config.toml
n_layer = 16
bias = "qkv"
parallel_block = false
init_std_qkv = 0.0266
init_std_o = 0.00471
init_std_down = 0.00281
warmup_steps = 238
batch_tokens = 32768
doc_mask = false
dataset = "wikipedia_en"
Each number is 500 + 50 x the weight over the matrix's rms, rounded and kept within 0 to 999. Layers, rows and columns count from 0. Numbers have three digits each.

# layer 3 MLP up, 448x160, rms 0.0917, rows 233-290, columns 0-79
555419433525470511453477400433494484393534434419509487424521462538506519557446501440435561458588449502495522565511569476447558527556434552467460505510501544519540569439580515565514527564578519492473432406455529418466492597514436503527388482
507448534430509543525475414390434507527470418461537544484504476481475522489455468540483569474388438461452531448529542492496518455557439491474562479546560515562521539469522510498419477492489527506505524447586480535448476463511558491458492484
394378517550498430480508566503495449483538512438565534497502572482483495549465451452501454515566490452562535410431484524477413409426474525461575465498515559445477364565417478502480531544520489544553541497434543541519434509469533487535479499
386461471508545444444565515509519445480540456516453405562520488492541498450541528465557487489552538543510456540595518473556541445588537486492476430389497471534500523511516544431471559547529518472469446586448476406510498554459557481514604439
410527406569429563469500368407357549539521559454536553502526535501489489390407530507464526488487501458564534499536496447473481544510461501512502591488461452494519515498552629515480538508534450530531451484511483563619450529514437627484470542
539495520465500473457512509469450610497530489615511418514463513471467443534506601384395379476587509595461555510604490532501453497543571543506557576462456517497469494520456504444594458525533531493493487455490500443533487509519530494503543396
567511584583507584500562496568565553435495453423484561488529437536432480532493460515560586542522557511589490490603440438487460455476494509507460474587462468517549529453480621500531527447502576501497574398489526475468564493434411535562443565
435408550539493518469437439522569497546599491567487490484510554471537511442452506474440503543458530588512460491505434474485513598516508459500432525529499525438614611537604516499529489441465542549505543521475551523439447479480563490533566626
482457569541496523539498473552485532412487486496575565472508501455434423531443509501456514454516528569485455566461448445463439521521412534513493480510497539415514447500576520516556528559550502529485497502506543471485570457644546469479508519
560508506565486559502452495494491425417460540526478452488535535433549495492474386536486427551483612458441518473518509530422513432556562571498487531572511554446555506522416529515481508523500516507452523550567349508519479559490505452569532509
473552600431455522574508618608571496564536519515554542522517520509503483486511519440452568520619485653500468484552384581503534512478558468498526447551547496410410496511475538440451593488503472472394499529492538525469506409526488461511501451
450464555524570482536538469504416567427548440483581548454453413626542497569576487519508510544467422498554491557498439488550468536526549542565557522443509524538438495481498539517410497509404531494548451465481441559597606555624504561416506506
563522453449533490573458430508439580459456489553489462521497483485532560513441455532516541430461548492428534523460583464512507416556458525517541549497513479499426504527473514451437513481437578420471498523504523479509431499573589545470465454
571554503554428492473486561381472455604462494372474381455488527436407475537396562445515513495454520450520522510442550584468494447501508535524430556498566468442576480423487502478484466527464487494498584491484538449490409699638421557579526431
452591551478481442478505530472540487390433464475464508552500564551457475501451426542502489432492472459412565536479526500460486493502510573470520483544483481497462416507497422527513490489565489508426499403442576481589460480528529437542381495
465565472446434533472492466572458490434487428475414530452551433468490499517467496429410470522439577565577550502500503458464662366491529498523462506581532470421526471524503433478479429501516461656521469439492511474479513532490563471480465501
505461463453462465550455526560492550431489403499542445564503524537490502447573454557478488527557359436495503588432536446519492579554485552489412479539509490537441516494537536432560473501356521473549547451525469524451491589408488579406528433
457407467601483622560485475469551486527596482492501400497382567526458417451469481542502496524501467493429528653530454548413443457514584576513494389502572579449478482497446524495518514513480546489517501510499557476500518501522551534457514474
531482486540634534489512583551471469557464431512624453525533523478592537504466517533431411573451424430521479508481403559544513494546415445492478557479525288493517500428429463405504547504526509477442464564571516471435486418505492484413636553
561473501508540542428546490467511351560522536462558456567538437503540478453512554406529483559509552547545465526499419528500437525483547512585491514441474534503532600484559488595483471528441559472488525611437604430514495476587428486376537416
401494524600443407387457533491494531485455424498503455417432431490526504529499575448575554455467389476452464391526487470553510485505548532562561464511451518560552557453498510541476521493505584490636432483450509462509415479465537440454466532
590493393544530490538496561592498435418502415509443445506506441462459462453469474523530544516538540426496467593496533538452507547527446524426465462559596472492492497367399520557471495477459513380515370517546469428560507561528439471526487400
581454516486456400499453468469554497548476426465493547473531551576582451515531500475479573521471475503490500570517493512590476524350566494434505516488453507480527484510608544559397469468487503458551584532558477426517594462484508552425376487
492425495512606541567548430488518507465439490449622531462410513477535563481521539498452523507530484446503545548598569505502529495470553478633407527546499499455475535502474488584501551458505559536464498434470470427497485508525499497452437471
506408536663504479534496466534441555465464521531472438440460497456502447509507446460510455468622490586484474499396448482496404511487425366484469420463474460478579531443459507439466586544469454513541561546471488542557478538475502477471551535
528500485561479378557408481506417531463519432421526558504540504494516441481497505521482516608569504535461578527533496476468581508477448517523567548548510518487505571475483494597503496461565538420513537425553412510485628559488580437519498455
506398580453475512527507514550557523422453496559524579510463477449484561358480491411528502515568621468474454518472525458433571461537570553513444547490531555523473511505506472508550543523581442387591517501491538532507508490539581486512410444
485460477482533512467588562504590458565508566442534510561552456447523447463507551492520458462548482572509540481429516484513472501482517458424508508508499442430515520616460461456487457473485500513480413494537457569533471543475409551470508620
588435542458423432529536595534432501474509566659499485509600521532551515446415551508485520478547543472562469440426522504547598442405499513457470500476490488482516679562472514583530521473514573555489536533572487600505450605534441514463516517
452496498470525445465512510461427417528511565580415431537470467582485406483543499535524447500470516535511539505475440538425443532424537461508454418518436468476500514392488510409513514421536504524504482409542450516543482556489475537549550435
503499544482426479481605509589519432503502499572444475387512462563585416512475515492464502470442443566487531434502530517505563478553564530465533498484524565453512558569404525469409576427413496540529424486437452410517525359490452454579500454
503573597558515553499529509527518416524488417516542504530551528455480491430479459450500476517490537522541476542483445507483523500444494472503527533493463508505489558498488505459529393473554438509465538483511502489484482519531479530452464477
483500540524419411539556509493553476528486488509431430530579499490511548449520482557557444534447499493498577428524545536492504351516568479480460489506489451545421535513500542500539472490439556552504496547531522578563584552479521550574539400
422513546496535509538517488537473516539487454457495527499458469496530409511515502463498415425515420555499493590527449501434438505413432533548532508456538479540492528484536519544538481531460517473582599572409545413543492483469480449529545412
547559516522542557461531527503530426442448490511575441547538487373472469521514455489484441493507517513409435394522390528518452466479520431462444517539487537464561532378489536469548536418491529551435551466542521552502477559524473447458474472
548463488500473516528487502566463557417469467393516468423521521556514547476467547478484493537436569564467498415606488494397510489557424492570526479434538499524487545510552532498546377477518398524631612423535566490450545483480483634503480509
448561420510428578496524483444442565516474447450548519439459526506441522563463464532474486399552556387465556531457581464479517498500531471470458490493399542500577623446472433474517543482508511480516502425424398483458564560431498501418501563
407477546513563521509519515470553500439463407432490481532401492406491495412488494447514570606477494605485517499615474502540534487518490572416534543609456566569597516460522486686487498492487455501473454435467469543390548469475628501505542402
456502456445445522451473497589551471535469448515611498517572506522542523488534531525496503479526536334504465455582463481517580375443488492459459511514509485413551471471563484642390434561596476462471441504469487449470571585504500507544557419
570559406456539525489477377507456499526583394515456497568532479536374442464461424425557511480504491457552468514525556489572480523530527533458473500466547470544580527563515473505633552561489588594530413505522455498562496484451518516560501541
490458498572546485556502470399459531452506549443449473437547352548488525484501535480505488435469460447545533555569473528553493491471505386444565479521568570545585470574416541526534534553503471611523492521423482538508430407567500494491517469
493520483498569519419454515495552540432547405529515496529398477572399535543494503560505510474479513443526501486501541490461533490555364589476465497525522585529495531483493433420516500520493506470478457512396470462466481423534425555466483501
439438498420452498570590579556493499500597428542550472564504473384539483503431494524488437492442554478543456476537546387489617442534524452468418514569465469544497489466551563479518511543549476448461531593518540590399398496596492533502568474
503439465454469513567571532566516492469456522467564488586486506547567561499440521587501506530534514455453432433489496543471511530545473508518538417476480492578517388420468413550504451463492446531533495462495557579561395619575528586510529551
480406427479414508620510605551522508461491477541484500411516522516542440487470502410508520501471517564580465498460493455476405458476588502502473559355396494586507469485491474500472457443542414472438579582500515528505459525451439567509454516
515475541493578488515456497551502452519463465477509425482453584461556448456450480542475499540480541503505554474529556559535478421425594468542572460498539626573544515469508479540518544567430453474542497453481495563493501542482503485512498468
483602487498387527582517484493524424534421442464526515601518548509475525514508363509494507471445503574554521539459516493401486489498417459479517615463399478498507431516483499480546494463445507507513576555511524613492556477478529622511473433
411483523576485415475523468475473569496525540494553503512542440536529595498607507532673441592508527466513468488560479473502487413455509555486445547526469509569530568579489461457469471464463464561465520476465542523448485508527542461502546476
535521419562536533544552535431525539460441483455561568512525560480445523555540475481527461608457508509495494488550546503563515487544556587423420547491517518475432557498556527555580606470517536601470555478492548479437463534536537455478511483
505461495427436449449480650537477540513422544423560520481448490491532529510510454503450508476423581496543476451594482444410533572540490471497603501454563502532604491422547579480431489539573455426500569484497560583432526531586445435529448477
469534579510532503479517479454576535521493483454523535574468478497400480516523524554422500498425587541544599512577466504531465534498568527463507596490519618504513487500474559602600545636538500509448480512448438427522509496598376501604469522
590496506411567396541492485500440535515542446483472412404394527455527519428484457499555481431445515497457462549513492507503425503408441492537551446558497489517544492403531519465448460468521508517555549530433515520512484461412506471524440576
540569540528410466416467537502555581511405447560453511499445505525307501508482488413426532479538542464468442568526512475526372498516533430551502381437481446488534512567447508472496563529453489507494503574492455485510421477474549465403454467
487445482465494471555484553557405442446460497542518459504571494511511548535495494552477561511445508506454452455507441419476510504542516555515548419527448439399403491621536462538522521470464505553456483484553479482525579511513542531550550446
503481565469492455418527542494397368407420462635484489540493515529530432370538466449495529569586562543518508448506467544527525561507469455517598470464463390466526494481443543618473530523440479398513442483427504518460506386529664502525440519
574510595451439554452497443493510608462434451532464423399441438480432595512474536502491491444499491562478482427513481542456437411547500543547542565531451469526457540537393472502494529541521513470485508509491508480464460508477505469574613515
465502482510466394534442586489434492549500501566512542519489516501520586494486529556509463410455430528555482394489560449474533517541496593455397388505538552480514450482535557504490632400557519467428390511601484558558500460474516531356490464
466484449592490542465450503616510460628421547447523455500507535483483523525462506571549380560465524468601387500454531496514500522472442510492553460465526522473575605515553536520521541503511465415609520475447537528525452470498526550504509549
# layer 3 MLP down (transposed), 448x160, rms 0.0934, rows 233-290, columns 0-79
453496559422512642544534542558480457466547443478476446482504537472494510440416446495565405453481416475555496499512532428496497499507457518516565471583486571476486547542573513467510479507532548552477439572503495547498535501365513543524483481
511521541558463516474499519577545541506526530491507490566445478528506527511480502491506479540528466438584494482461567592500489495501465511480481534462436461505473490534468553596502476514532537478506484527440469409492429544567474379512489509
562493451469442501534547523449478529453503482431498423538523421526577524434474496500478478465522586458431451524520530586420465559663442524493359505526493603487545412465594450519510504475514508559554491551483567479428443493564597487425503466
572512603533492473528440465506443487474488480528482426429528544540489497512411528506544527551478472516509474490460506451511556479520521492546486444610543454452526488428546511588550461421588576480520531466608510607422439517491477490493417562
569528537411580538506484562506563441470444456472445479552478484453564473629556516454531483485536489450473497514518557587514481517453489542505473503524495488531532453469505465498531481527525509507445529480476483492485578527447539417489462463
461471507502492469478510463596561514438490478511502583580457483510521538465554502481509545466550514471489501503503537589541538425554500504387440487464545480530316426516588543475445558458500475508485515440493514446434520466605508482530503568
552415460555458483495537502456494467535507512696464476518470519524570522588521456512564500454520525517450525482504536566436581554542453542531501442411579497488432484501506452595441470494446451511474489542440530508469528493551535531463549448
504410436521489421476454457512525511447530504513427537481550567517483501506484475462577423548442544479519478413492477716578495534597483467480510511513483497529547580507523569406477468541573556513544571549471503502473425494480495551489644532
539539421473479457454489483548480572543490468512450518504497526557524562512484543480514457509527421451451482513500502411510499529543507539570461542551508531455487495476472477441562487545478528491430425449506539475472486543490527502456500490
518515394470524461479456603394606512574521494472514533457487472522580563454483459447491490473498540481527473472601419639566491435382513472428550523442482542533523428520504542507522486461438483434471459470477507428500525527580497516500446517
407496408528574491445478429499508490514472589580447467461447453528512542528521520561435512564494447442570588486537530343466516599490562533476470630441464455489470553497514443547512563589398487493437518475494451502610477517489392529485571451
523470591522529522553471469656416541419474536478444494466599521446553465490494510492507522439506462512531522541565531492503511493516529474536568413559397488523482498476549425595538502451438606489531437538496482437542515497529543462471477628
447450546509517508444538617503522466449503493507510530452434469450520466457480564449487545476464546543524544488500476530490484552521476558449500551413495487489483453473470539523512524516575468514544480508474584515497475563451497536511544534
497489443508480530479547504431516499564570535494586367537525531479461584500467523507550455528438531484528528455583575393465554513463518565553471435562512512481518501437501492447544520525482520538500538511527607545480521515550512581482497449
569506498466467523625519506564510455520543589439522506424558532488457481484512449509474459624466510439472500444501426496346487457517389460502556496499521519535539518587498548537396517443470513459456617517422436537485433538518400516519497470
544485494504428589457579484518428495484553527473478471559501514487481508497476570492462449541499470505531506578503507434457482508471485507500493500444558505537542474540557564481466581486479501524492511538592450610446462467513425584594473459
522544513568530574497464568440487522421516542458507446381427476475457454452465501537467418560423501446521427497445569448553498472561457547465341560468470457496569445570533501516498568560499486487428547501483433459557401439465492419489530540
497479476568512453414475457422493475510497478490467589511452580569571521458600521479430472469447484468482434582477426637501416583509510486462476569457525528500499580551476520479514515525435500513460410472580505532522441520511484499538496498
515535568513508460553502512444496473402484507446580460535573531501412580396545581489419465518483457499516561527439470557559424566569447492427528496461408495414512543474431479536584505460510556491504526517491490438414446500528521442510456547
478450519520553479494548466412504457553478497493503514516559599548513473395364546507509426433522479553626453435558475482487495436493488599604481450504408488517462449501457520525450569432408487491474588485512501486533530399500400486582476555
547480401469492528596499453473559539464535609536451616493570536481519502431476478571508520529525477509524543457498526334381527476523500440519475515442532487490427434388515523467466497569438493459515480507550439491453501490526492461482476360
474551589440526578522464455489533464505437544559479564569523499456509508586529502486563609536542403500466457510453529398500472473558542559587541545502610427491445506568479510561521542503525509540529482459625463458432556410423535616449583520
465512524512461477423414482531446482438389469486507533422567536506544526600519599423456626460498570497543501487491540442532514505470498437484443435518492463514516518520527454467476520465488545485440551527518503447519555556475479556538432486
432497493535510455475517486404485555476504437431456486544520518487517493535528452505473498549506584472490558555585535243547544465489561442467490457472511550471577409376543444490447413508446524511411529525488484601512462510566535539457520518
525482482476467450491523528475503516541444482447506451475475488532498391555452564579547495513437462487528339491566471574502559503491508519554506545391519487548510584500503511370489499459586552504481590531513459526463437428463540417522538526
535469494506553495464503533496493562516534494488513478422408558443504528508532451555520502447488592465504473464519448420437516510420456439478534457540482512487552409486570489484530450555480589481530474548466510442433521431444453515411476569
503457585496490534520497554621466486464509482526458585488490387493508504527527536536507455619457490405487437618528489449508455471478472513484495496475394476466454565536567490568438562547531485526463489499528429507416572492553536524481489503
488517512550496469514536480455489466533452554510480376495564480499519477589456490472481554548474449539407466580523534454503460473498536510491464456549434543388528492433494515473496479364470550492481516539508587436460480441505503610447501553
437539486534464579446463511485486537505484540434532589460498494513496480553474461515508484521554594467455505549456498428522496541466517427402572489593526523509491463451458495544527464488522559584402400463553497376529452513655510532508509501
498484442574515518543486507475552482465459498529417439516545477508544511560507521549441509517595479529422451460495427586520448459511492436496536512507471388471479468452547492502476475470532452512539423466524456548465541478543577486536446479
442500540465502506503446461540434561579430500435461516552527565452555453460505533505585488504471449545567500565429489493442474512498516459585474623472472472466522526576553463542554395481483455594491516447569491521542540502444539558538523552
492429417498449484567534529562450553502523481492486531502465528482537470544490518569534585504521487570456518547460483406514509466553483482530486382550563493535451437501499462545517492466479474495554571548607516561528503469482463462458495448
457440471545523433538451473577349569520561507480549556489496412557534428417479499588427457497462504440481459480520520569466497513530524503458550478490500436461498492596568552407503523450474477475526557488513562535447526443562489545400519485
498497476543536495375492384499546478480526538448500604530526464456560481486508541451551519536554484389506492465436509518579491498490463442531514477501495474568541595536526475442458470559501440474521550494474516494575506508538525486470538477
524523465443523502591578489568549506564401451463510437498583495532477493476597537461521542425529430517524469521510509588460413518564430466501509500453485500445450449501510580473545556504498471409476532460562557525455591528461530519549528452
433538463415548498560480541496478548520589548473506513402544464576482447498485451557467453479527455411607525508504504315487470525431427455486440486551483395402464411437461432546556517533521520494522431551518516414553593516435507435491420486
446594431437573510528479510505566490484526516479563502520469484596470466505489510498547505561503509587485450461498488543428471479545554566544542453451501662523519530428512447479470550488488450480496478492534557530486436451625478509537436500
468518559528501458456555543455434482475485506523546451444551489576441500546506385599538533407462609482476473478428457468540421479521469468517512544453454539533454521450448520454530536457470502443593611553547493484425451504476493473509603548
472459513490526493527623510572482539498506461489449521448511439566493569456496473465459519538518476473485520556442503443508418558565538495454462518472418450445535505468506499580519419520515477515511520504467456573481454465479507469588508501
516460458530430523467425543489519504451537540345511463434412509486494543414469527511560486525508564425439482534532583504522538488520518482424544590485508519428464526456445451461509562407525422534502575521510490512470514552539484427445501449
537473572519483506497432507487481524416492511506505422486514429584475582431505527460480565392511449499454516462449474669536454548587500429509429503506541556506455555494509436578544513424539508546543511435488535643490506457530620522507428503
536517536434447490546554454557543545480503593568481516512502456542536491570577518453545466446507540524516530523452481363571578508414573434496499465482441431516514461479412487525540465561499555541442489492426462505530537456475513552444432533
465526527467554393498543519411506520559489461578452492501500469495480536534551455504560451479410584432572555446505459310490541494446369489484543524447451500525411468562585476503476451571485519405468450552479539418508429467512474445533580486
471549486482579473464433470399500493567483524559487553466446469496516456476496515560508529403483541492524502553505484321484530589509514524487537570443505444445485398616483534536544458492494443435578606462492432397489548461513536468395518477
528502566467552438493518518547494496472436542536509502530487469512506447433515475485516578494510406453489559498505486526495519477520498571441504530402553442539460537556440530487364563545478446534550569403539472458432489368429534507451469464
479530516495435487503510525458453500469497542535479489462511450524513479512471480495466518512497533475546499474511419582456559546483460545488435513487521481472436480545469509516543507594524454514459474534384526448468493482511527518487507542
570591382496505479460453448472623535512574508555485553439463414493425429520556463452479509539552515515494492499561513551440464513497566499477567525514423491519477487460511472467360523449524456506453550455434535431502507470535445406503434437
510465542426434480467493466430551563523559504521495486509487454437484505527536491521454475501491494503536531486566538517528457467484464479489458535419508424599590515582510525517497456538481416411423546466541426445546588500444485505507586540
540546485499598536416557553455517553455541506471459543541455458426452489473553541494476536495454525430482507575467512508515556519526454467398498494499548396526558414566552559463543522546583497498434543528556543434600553556529513458541628554
458495512548538474476508504500546547423525537592413494532527464489463586498529495460518572494510486495495501501526509538484439532488533489497496487580409539459466520480537464535560549582375457524546418477460493463503465494435467544478435544
507534532545414461520497501552469525448465584489527502545533520558428547439491482568487417492529528445416477462494514579454550473547496456502532533494458491573491550422539517514499478522636517436550475515470405595630523572495459415512602479
420551470537475476618489496546576485536444579537507525490523564509529529487462484502475504520510523465433477513482438229550556552425451529584484521425510383404490495581467434596531545405468463469533512439547448509493483524508495591482503417
531466454420451551547450493452525465500536451455429516534510483493490514579566446569509457490456530531518491500502536334455585599521476544483514525572522473518535465454463461484602471623483560466480475436494502601505518470558515563542459506
417608531477503463479500522543590571550559509467539480526606499567503339450523560481514479491492557446531549587513450490505565565556525565433505530473535552550598483528528438475512450543496535535498479609500474505527464490557565552480398517
447601487511485468441535402531474484528550465431431456527546409507470573372446517505484515512502510568469534606502592678474609486491494502479545557445491535520493571530518420594412476440469453601452529507565545539480509535538473467442596537
464529585437485478496473389495405530507501512472497485548501526487452472458480475540431572500547466499601512488420554514538538581533494506450439505480543469472492504493533434426453479427537464517540478530579522500578543489507596563519485480
405490410543445469561509563474544450442503589505518509494462509544446456478452406510566469445588471508445551450545556531509497521445603527413468433488504521502489576396490457527499521490509421542482572552550586421550483468559493491469473495
475563465465554505480495421564443455478446485532476546573460518512483413442541457539386533523469439522550441540522470314516474421569488431549513394552485507587506531488539497505479532517476453498540497489551562512560514514487538496439522570
# layer 3 MLP gate, 448x160, rms 0.0967, rows 234-290, columns 0-79
447507411538434550489491478428527555528520537462502436571554545502530498451486508499506533486502567506527491528603442390461544503511569501563482426528453453509534482472471495508501492421523504470452459516480466442474492576573478549591542470
488503520540503535548459460488458486545464523557543584596547381467522543411639475523522483481493523560449442507550428497458509478388496588481537552498441519518447519530534603524395494507524481428431486493498567472507444407532580623578530566
533510535563497500587420515469567542529539457433592508449516496476448498526521472467492443479594420435466448492563427388466478573585475526499439498450415513494455471469447456481516509439489623557471431434465495553578490514526462525457444575
492460357444525490562489500512589563410559420499469501446466485508489426539548457509614532462494461426567461517465514466503459490473476565500463492597491420445458412490514515498538466550571455520456559489460465495495501491522473486410562475
452512529387434485488539417484589456497598466517550536478547527487493457541490442449481536412528538574483509442488528450419477524546470524414416460505465426563508599527512473553507459494523417485386506392568436543489598474445539444420473543
563498473506537507512490456421493566452396479506411517427423488445495575530538455487520489467444497483425460571518633473504517499526596525518431584563550570508422469515522445474577504431490489571508451439489432486466408457603492489424548657
505562509437543615448546504592500533526555505555396555453455531419494452543603484368461438442435524487528606536508454564538476518434503548555568532556460556508562539599425476441446523530440567554487429492557468490528531536521560500473553458
497480515448535487436514573459594499487555539566567413523589586490498501531456540449454488415465597452551403474490451595458499460481526482490514444516559517506472514467531478527543495523592491531525473561441521488511424494497456534559464547
598483476581461521518553465628485544477485489502502448457423425516499494534522496494556485535513453493388495543623494559481596505515515580533560519477431437366474454494506516489496473539496477538547595521492491420467509492483572428486542550
465580616436608534567474539515488539483463437537460503433474470546478591599537550437442480553472475447525432540590535502505521522531536524582498503514527575477474464544482458545539586493426442605454460493504521484562506520494401432434400471
542533514506521521473593459477525493565462591484466530534435449485501560447484548481549534484450406410564481521510510523452530441489506453468549582457559561520487480501567488536458557495518367555458400551464441456495539476448469407487442407
500556480505490577604448544520512417527533551432533480553471481535518475485472478481399479472450561511551403545493517555476517572516465414485447444475485405595520505513487530538444559527524532423515547496426511463497465470521482512506411446
525508486545408446476613587459503430559522496521385387506430457421488501605554495417535499429507496557552498560435543572477469528395562553468523532540539413456546465544518539522506476500491466481460495553494415527455512487565505527515504517
407493393468511508478530512498487506421500513462492487535434475573513445458496495475501410414541458479561543502553573505573497551468560534508484455574522485446426527416511478420497520546526450538520381469501462465508564455508468579463547548
501603448555462466471541428436562547465574490417493527467441503483434468424559549511476560467568386468498515552521505479505558490459440523491511563555531552497467548527459525559534531472460497490524547425521452601512568500505485484544539580
490445467524548490443579453455485512475477429495475547539393436556464491514476503462542550402558508504538518591553463502461586611512404480359554503558445463551561518489490484575503439497468581410564534547497492468488471632503542479476434492
545513424438547544473486553504414457470468530522509501506519419464538505486516500446582518422488533507513527465616454467526469540406480499507511565408550495563583515578464545573512534420446502480499392430539588484436426500527535542524494451
508538515407493576463511557421553439467537530555423466526526421522426537597510378481478497534503519436485553531420567553502457579490506472402455397469437459447466471483366514493522372470495512538544484450451508421452546532595543495541442551
413590575613487548443581486421548426510533470529482507535562501553440526549484441507462485477534497556529498545494607500450579589594558548509528591484417440561474432533511448430498548460518552467525499506509586544537629471468472452415522510
525428454459520525445424504441518580485573549576572502488365485486448472524491487571597446533611412515529548448517467452467675430480519512529495417423487416478497584508516489541574446466500428527529520473531498455513482425450484550408405485
460518525518547487513558438483410531503531482471506415456483517492499530440505553505451472407586591524380471479448557541551464473393495650504554506559423520478522518527558570487577427474483531513532504436529485496405608479462591455433531572
543599512530538546483523450561561435470504541522503498541450540435463394521490457413432440498486568517548510470551448579412472465477623455468513485476494508534469403509393561511569526398512477552520493515520434488506488430561433411534454396
594524461503461583567411477573560452482452497503477491418501528442481554524497455466510441570473477540466487464407453525454439537481430550437492427494410514620452533528428487503531584477568502455595498465510471554545575447517509449457518485
527446498507446547527534567500527466595554498499429503484420392476395551561468491436547502480520501475439413539501516542469553486515532465501502630512512562457464529593451551448589474487502482544543462505365495537522532550574510457474535556
413512512542558444416447542489517443495551475470450462479481532488423474496522599450483485480500472467501542452544543509573504449484494529550524500529504578494482525500447474469436483442576444518525510476459533447529444575415521527528539467
398560386477441490442528356467504488551505556374480430459462481547528483516518472487498417424517440590495490496463539542490520552501505537519439514541427469451541572531480427502554433512481542604449521457486488419516601456566513466404497566
480577518601497512532530404517585527460490602599587533540518537485547495483555536552398456618538558500398536536504540464518523569448567473528413565476429496564457520456450487427515493518484590554430489473557495452420468504519473570425467447
488531515548478440537501427451484578542461537497550578516475424476507494538579475420449421393512618515437516575502500507400491522538490475468604400548575475473507445492443498497412437488524449546404374424559504410531459427566524423546437455
555532486533465479590466559492501469505422433538414555513493473542538472442532527477480530380530444440491430460443544538488471483517510487488615489465540445473504459496507577539471548447461473496542427470498517593406505514617544479443537547
529603485487516436519448493536457587491465569506528560511539521444462570463517458441404465491492448502505521583513535407454499544473434542480546526636490514428505491537513501604512526485398562481433517515469501446488487522613525476517458497
465520520462535535497502491501492485554566471571493527484488573391467487489486509436473499501487534514523464552461497607535418390521587453498517532478556533542482528479475470553524423452544480479530455546494509440544505465494459534590493561
490437505572436454519474573563433383506486492601490416495486458537608522459609551466545491499488557419402456457443494470473610455540497389431481458565429426504444412611428412453530469555599495500510573496554505450494560531500538564466422454
524542497544563525483521424412486497549543531490465528528541471447588486487559449526543428537470529476542556538461561561509513451513596439491448488514558526585499527506522448496485469477473495504473469508393583540365565452498500463552472551
400580486584496509554428451591507525533475530494522502526485445479413465514607510466489544445569557465469459453489503581462480467545494457499513468521382508456575470376463580434517533472544520365473461507558487448440604538528528536536543447
589555441537572442528555487418491549435392481600427513576422477458482539540558519457599529450598515508435443565496531442454520521532456491525525635533530546469491351534512449580442505529417580450430556542498528500445509550530611464467487401
526473481543375551616470508541498528537465562586510468513462538476475570595478481473512554441531526450508507509433558540641474427439509432562509558499431466367544523545429485561554437529406500437563485545477416553475491457516479561479493433
486485452533454368527466420518470415558461502495476499553441527543474526477577495521493543503573409517501574500493582459369595571435518491589462490587477484503564625578528537506605454500493472564435454482407477439523526540663507492433463486
446545534512580514378348374463399448432450474501469529522527507488561441438607496430537426482521495538350504488592491471552537570476537474433544490461535534570515528513467437574485496491400566462464442372455363474467454475597537579538427572
513555479492444443457518537537459491451431570441411591410511480424499398478543503449478439517403464448466426449497504428461554496390474463558500517497565490531537509502417444544410550397489469496465449474555474590513402427553476499490478554
495558512471525569521574411625547457486492541443474449548584499526458494511420480437609444485500521466404448527451473546577474517411535506487547459548437561535491447537516528459481467543555427468502506525519459491590547500492503441487552466
451538526516485526515443481565467497524562466516463459497624488528516480434444439504459546501409462477547453557474463468478479431556562555597485476509580504491518492504564507526421562515537508535466504501519461486485596554571467538615632524
440521517494561450529461531488415496438416527493524507455532473426610405540512532445446509450536550549447446516472512540468500436501473492501519518473457455482610488512436451493502558537453432512421464520563539620540592477576523525497450414
387584510496390457495451459465530481441525478499557445463457490524536522471505477473536486538512472459457529497514430468404569487532571585575510545560512479558566428518525538596614515453586437460490530471529524474450549515501470477561506507
477531542520475535466476521461538425429535540459527530484497489521536405487520489467420412566457439495552602577593528489514561533416513478510527608541404510467511389510565523555564594459475456489497486512533556424460557487565523496441548503
519524486530504472442594458499551522538527517551498448554508443533513418467523584524496570489555446519553506566475472480516535487481474507479439445445423471454434551557500465505468476516492487472437509590540497445481465450447531441513457655
582484529494533556594590470558496558534399578583457414399462480492523468496493525486475427485469463532526530525529528550489449562437497472442450550485510517539591505455449532501445524480472549448546394478609451532491563485566586415500533482
513573474415543564524604561488576512524551524512449540522520571526499467359513436570501504484512544541552459439522469486456537489408554402506617441431510539491527536441523402472461498481451547401517507541502502551538421591566519529504535449
524534419514459514545483497526543471458453575476582503541500494540501480514524485568533439517467523515479573436495544506492553619425441526549455465515583463599492484528501437479507400474483548544535503505497407496435420492505499527433456419
499427447503454490423513491515510565551453445541494469505484513535457567458561490548588581432470530513418601555362463543448551479525455606492467595544539494558465438507472559500521506482540493547534525408438487622496420555521515469478375562
536536520570540515575459457519435546540515407428511477467597394597479532475493498536464528536480531526530436496603560489413499400491563531460515562546497521494510479512443492605538559499545576433507456464547514536548516544440457516479417485
562427586582463545544474545450575562465477542518454478459455478455540474468495508495535533498519484479592488515535592488496473544559473533391441499438488486516499460566465601615548446529418466483529513512548523517463545467544592432551538542
574472502513362492609531463570474510567425507418440498429416548565529493492517535545644498516548523439526517513498552462408516538533508521500506422580486430460558485493479496681505516484547549529465562478565491464477503547594552518532459534
511492491494496533539422519544549474483520452537561460464496523471440532468501411533516493431485548486502520478431558550473510416505562497492431431482471464446479529496565488446542502396536517504415501408519590447536529572546531486451595478
479472531463593517446449545427432477578449498450418496465522482438463654504633508532480486489437483540379405536506672488588506501410537500433617568483488482467492556584643403586434543409450523583509476405490460533522466441402550549477508523
452482401488444472458621528552482489489536596465445453417555441599621506593513443467520547465445479520526552473528472412462497546525483567456552479508542496546535501482553440531540457519459563489502560417417579454450426523609490502520479505
539514492500531498535433562493443450562556539608502455571387535460498524446628545505436461488539549461497467400523414559496449473400457450540548461406585465511450442483462574446528546474534552570409428553549491456535562581569462401447586466
391551387481514529606513519451441518538526512495501481446574510439483461459524567491540484457539463438408458523518500461477471515464542478578507395521502550509529476501478487580555526433459468566588502470585461562480514444474574485495469487